config.yaml
d_model: 96
n_head: 3
d_mlp: 256
vocab_size: 4096
norm_eps: 1e-06
qk_norm: false
attn_scale: 0.177
bias: "none"
init: "normal"
init_std_down: 0.00648
optimizer: "muon_variant"
beta1: 0.9
weight_decay: 0.016
doc_mask: true
train_tokens: 115800000
Each number is 128 + 24 x the weight over its row's rms, rounded and kept within 0 to 255. Layers, rows and columns count from 0. Numbers have three digits each. The size before them is the row's rms in percent of the matrix's.

# layer 3 MLP gate, 256x96, rms 0.166, rows 241-255, columns 0-95
110:128130107164071105132143142130117118121119118091153146111142089106080095120130124105160127107129100152111137095141140115172132137087132126109111112152150147153129174102107115150064152113172139171125146099147157151161177138140115103129102140139153099109121123115141133138105067125146108120
108:120095124118140122140145148142144096152123114125109145131131122128094106143134131141128132130166150108075196126154091115145184130124180127109153161139100072159125144143084129112160115108182137138152133111141158123108094166165145127161115137127149126146112130083127119120140090169151145130
090:127106129107143170171127179131143088163149118140156131102143151109130131125087083152131147149124153131118063116140173112169142091095132113134118113126105128124142132115113153161115129090148159162112132116067133141123116104144118119142101102122126144114169158087173123123148132120173107124
104:124137126121128144163107125139136109143122114139146150121098126140121125091114126144138132123136119140130166097141134182138179130119154100111125150091115058128117155091104156125156120125082180152079133118135166096130092091132155079080067141120131124146094118121104148131125131109142129153
095:148135129144100097095098135114099182130158131126125157119115118120120113127129123146174154136143170084143146107104125148192112157109130100145107136144113084138103146114149181120131099089175127123121140096109133154142085147141135176142153148150142123170120135147134137160118076153132147125
101:111119097132120133091121146122133076064169175141129143147156140126132131089086134138148131132143150136109130100131150127141159096102154125128134126130163164114171101133135139136158098119158112147190128135123129120105150131166093132117139095158100124143138103134108156157164167087160136090
098:117120124144143114130153142172111091169135067146123167111148096188121167138089133134133147131093134144156144121146143126135132124130144121140081131092119101114117081155130150184093150130147154118129092115138142191095122149121133131143109139137136162135127127105097139080151134146118095108
090:133115094094127129135125109142147112130094121095117154171125114128135147106134114161119145153175131126191124126105121133143156105090164110121144136166128127165090133117118155157100123144231123132148145105134146160150152117136104089143129145113127129113150084115114145145149108135150164102
110:119112143177073098109082120144121124139122125102092142146120141141157155123136132110127091101171150121110129165118099174135147081132105143107133141132115114157140165140123089126136128102137137109091136134132113075128131095167169128140137144116143111148162070127162140152129177154124130087
100:139140122143108108148116115156128132150144126115155165094148115165088149112182155169136125112107115127146099147101126107094153144124108120123168154135153087138127142151129151103165157175142115128135112154150147087113118113059172157105092125129161167132111120131149149142103122122078142109
095:127117122136066107131149115090079167139109078112144116159134121140106135113111108128136144085131194174116183132125144127091162127145108110120142141134144145136133151111114107136117100133137110140130139102159107098125129149164100116114102136148157134146083125133147184126101110137170174140
100:154106117125124149143128112089136118145112170148154128159144156131123205185123136137114128146119126121180093132093149095157133144106124142114133124155138117132122123134144158077138150190120122141099085112124145100159110131106107080107173138166115122125087136117104152119100110128104123131
102:149132080150115081147118160093119144139134124127109148120104134132094119134177090099122111134131125148112095120082151180128123093106147172151121119143127108116134127119129143131120159146133106122112117133089116165190160146134158111132152134132113162129147173168168147139164111109079162114
095:135101099143109163097158125102118118112128140112175112093116135114114105126124143162137153089145128102141140107138122136135112126091147124145161119129125111142120131075126135140056152140126090122099129163108131115119130128143151126169110112134145156111089109120180132143094124142031130097
100:151109143111133117078066135141139091118145134131096113120169118091122103133129156123128160123100121133118145112097164100159121095128151114109134123121128160127131113174139146091163138135124179143129085098148142216108133151146156131100138119150133099116155173116108105154150138137135118131
# layer 3 MLP up, 256x96, rms 0.159, rows 241-255, columns 0-95
113:174106109172110100143100102117112135142176119130133150084160119138125169146105111121119129123097130102170097122131133118183136126113097104126143146134143105139118132101122122111133153124106101087149105127134125104122143125113151119124120150164127113073153136161065127098110197123133100084
104:152114105103170141102126145133156102142151093166097134150122102068109138178145134171147151103140117100103121088153126139139160150132171127140162155095114111176141139145095132095117128090120128108150121141119125106103135123157102140138160132100176163097114124126087132147125112169115128151
089:097190138131150141133107116126109123105106154115086104072109084120104151152120169150107148078144105143135145168107141134119181143159137110130113180125144097139089146147140118133115085167136110118156110145134170117153079121119124147147110140137098123146095137129134117112127118097095135123
102:150165151144141143090123143105112107125147116144109109132146133134151080123063122102115109144141118140135129146103131086170100104097164133125089134113121146123151134158126136132162107171117147144105095139076103182123176122159131105127153129128138133104165180148137119092121125161089152118
098:131147115169150114113157094157138149087131137135091114123118145103147119095153068129095126139134163092140154121078145169159081161130194146127134128107125093153156149123115165092152132113117078150123135114124118133137143128117094106104102149146106119146121164120147120107106140149143160140
098:114146142131132116111126129108126111150132085115138132140170139131117107176096134140112117110071133148098120162053159101155112158122108109145120144105107089112127108110127146128131114145111176126095117122159120108126130142142139156103108143166112074153171153112092134149150097155175161132
094:144161104122150126132080129087126144116120164113131135112124141111144127132142142121150098068179136093116080139134152094156160098130127188141182130111131138159156137149122107091159117142109106112146097116161135120185093101098123127132174141142148134143103134135095120159108137117108132147
092:146135086059150129094108087108160138167114103100098144154131099125138122109136134109121155124150091104187135150144109103121155100149128110118145114157147097179098125137094154128152114168135158131114150140097123143111170118115148130168144173111096097127132134103111118136131143159111117109
104:102133129101112126137119123132097138162100136077137077145165141117099135091108135084110113127127207114115141093157170127118142130151111149135126156134124146103128138154136124140151114154134119148146179163143162165075142148128126080084116120150155112146146119133117102097155100115152119114
098:102119094169145134148173122142111150138112140137099120117173153092155099134121149103112146143086126105135124120119175103104130130102153122121140134119140132102111146106166127122134081152167137086132123118093179131133143130156081071168151092144151116132083131146128174134118090119111147126
098:124142121106160165083118123141118110153137151156100150130128109146165129166151177158156138129162092072130093096141118148155089151114124125141122106171122109123124095125124155097124169127107152118116116138101164137157132116077137103137139145127108109120177095136103117133142124128085078099
092:169138092168141124131119139149150129107146117099097114101155113096123096054128130133134119131132134134093141181113115123171135140113117159125120132139149132093176147106110120160171157108099195113149150148120153125126162147157108168123148144121160163141119097127142109124142127154163149116
094:141136117122110096157115171128138120149181122120111174115126158134186151107147094143126136129115131139161163119127181103088145107139135112103147150134173188126110081164146091120147161158146098152145146114113140139123170121124153144095130131153148115147107137095140118122101106164154123124
095:105131109141073127127163086095133123131118141093161107144128124103106086157123101123131130100130127147123138106120111172157134121128139123147112133127116128124156102090111154177111148106107107129106152117073107113104127117141169100109076133123083137119163132118195137132065124119093128113
107:079091144146102093113121133136116119113148154156116153125118107134171156144104105122139094089076110128149136171169117104145149112119112120090121116163151165145124150129145102138124127145124142141096136160118146114093099148126150110124097143113066152098137167143129138068099146125120082139
# layer 3 MLP down (transposed), 256x96, rms 0.0893, rows 241-255, columns 0-95
111:119088137138100135132147095118134137109108107167107106109174106139121128091099075147133160142130139114114105128145110154138140057090132136122092123133188087158165105143156108116097160133120140097128140119140138117172138090104165133132105127123115085135122089088109129140155140144139147143
108:097110113172105088091156127180167147134133159156161126136081088090145107159116131119148189118134125114135086120141104113112113171130092160154114138118134159119141157144153106152143119146148088129113089150109115151125111132120109085128116142118118123137112130093128095153170108157139143137
086:122081112140156120109155132165116155121081119150149106160181110091127125074122154128166135105133164113115164114117132113169146090126095170154149100133104127126156126145130113117147118128148178085123122153113122111119116128128129123171087161135127163110132081132112127104124120077145157137
101:122114097115132153155169060121134103159113123158161153125104136084114126156139123110105174104133098109148148143137135156141124118142170092181151132102128133136121176134155112146148072142158159106143119131129166107129092159161121153129149139141130106125154118074119120155121118114093126124
101:143127093182111110110109121092132154142149107131139159130117108127192111133066117129109085136105123135128126151145119119129129113109148134131151155184126132146081118095116121157121098137170117142126139172111141141121104156125164157112103165085062159125126122117135144127092129108160145116
100:125071142129095144145152117175110149145085091118102100112144096121092136131155116182121110151096108136120126123124096148114137146126103164116099132143139093123145133144118108123116135120122114130170172060169106113136105104081105152129124130128140111173089097128160139102109103135095139124
098:126093124115126084123147117106128111119152163138136112093188109140147115155096106138144167153149173135138085178126125186139102132125157133147126143092128139104115120104123109117136139135147100127095135084098152138063165165125150114113109167139144126125156126133144108165118115157131084124
091:133154152109168121154105103103131163158132124126116160163097172140122131118138123080153111121147108150128139116111120093143146119131104108115155110176109109160136103158155185119113128116112140122135115139073115097144187104136106100134123138134096147140139158112103077149068154145115125110
103:172129163084141134137155118133141107137102125120169150115124115155126172171122117157101130105159134142120125108102148129162114126137132158093088131145129129143155130104187125115154085157133114119071103118105099091134103139156088100131137116112078084124109149132107138095118085139117111098
094:115120112125112151101130121125066108165141113102166135153127084124134135108131132193094160146134104060133149151116114164100115133091149124151153138116153112171178170123131139152134108154128152108127141114099120127141162141121107140130125104126125147131120171151091108122152102156083155115
092:118129111143127163137118142130102129141081144111097153096119162121174136107146165145125170150134155150143098115156152116184152141170140117102097129161099133141104135102132121136116120154120123154133106102137124135138128136109154148150130064155123098134106050159077115151116121160144137147
092:127108097151118136124097123116154082146147125137125132126108118114151152093122133117121133128107144134136138103160124138100142107140088111090115151111122111116109144145140162147153099112160109131184193082144138142072127119070190139122181142089121097120112149133154098148152139108117146113
099:094099140114124142185103119134116114161103118072089100107103148155104087165132119148149157135139120078147112155147159122130122112132127085107135110141112098144122101132117107095117098124143127185120127114130097110134108125077112071149106113158149123127110148100120144126129076139127100153
108:121159139142118166126097130085145182117085143160139123136118163128141116155149154138151149161119084111137126149130109126148119157131121073126128156100147131168174116144110117153141154127098134114134119124101074133149105109119117082100094141146121148131165111137128071135131163124164085100
103:141150131126135164159172132114175112155110143138175147135115118144092132090148146087074137137134179111111129117122125132112112077082154105161160142095109088154163146150112138107155153115146132128150124153116114150112136128157163117165185127126148141134127108126134157112162163130136122099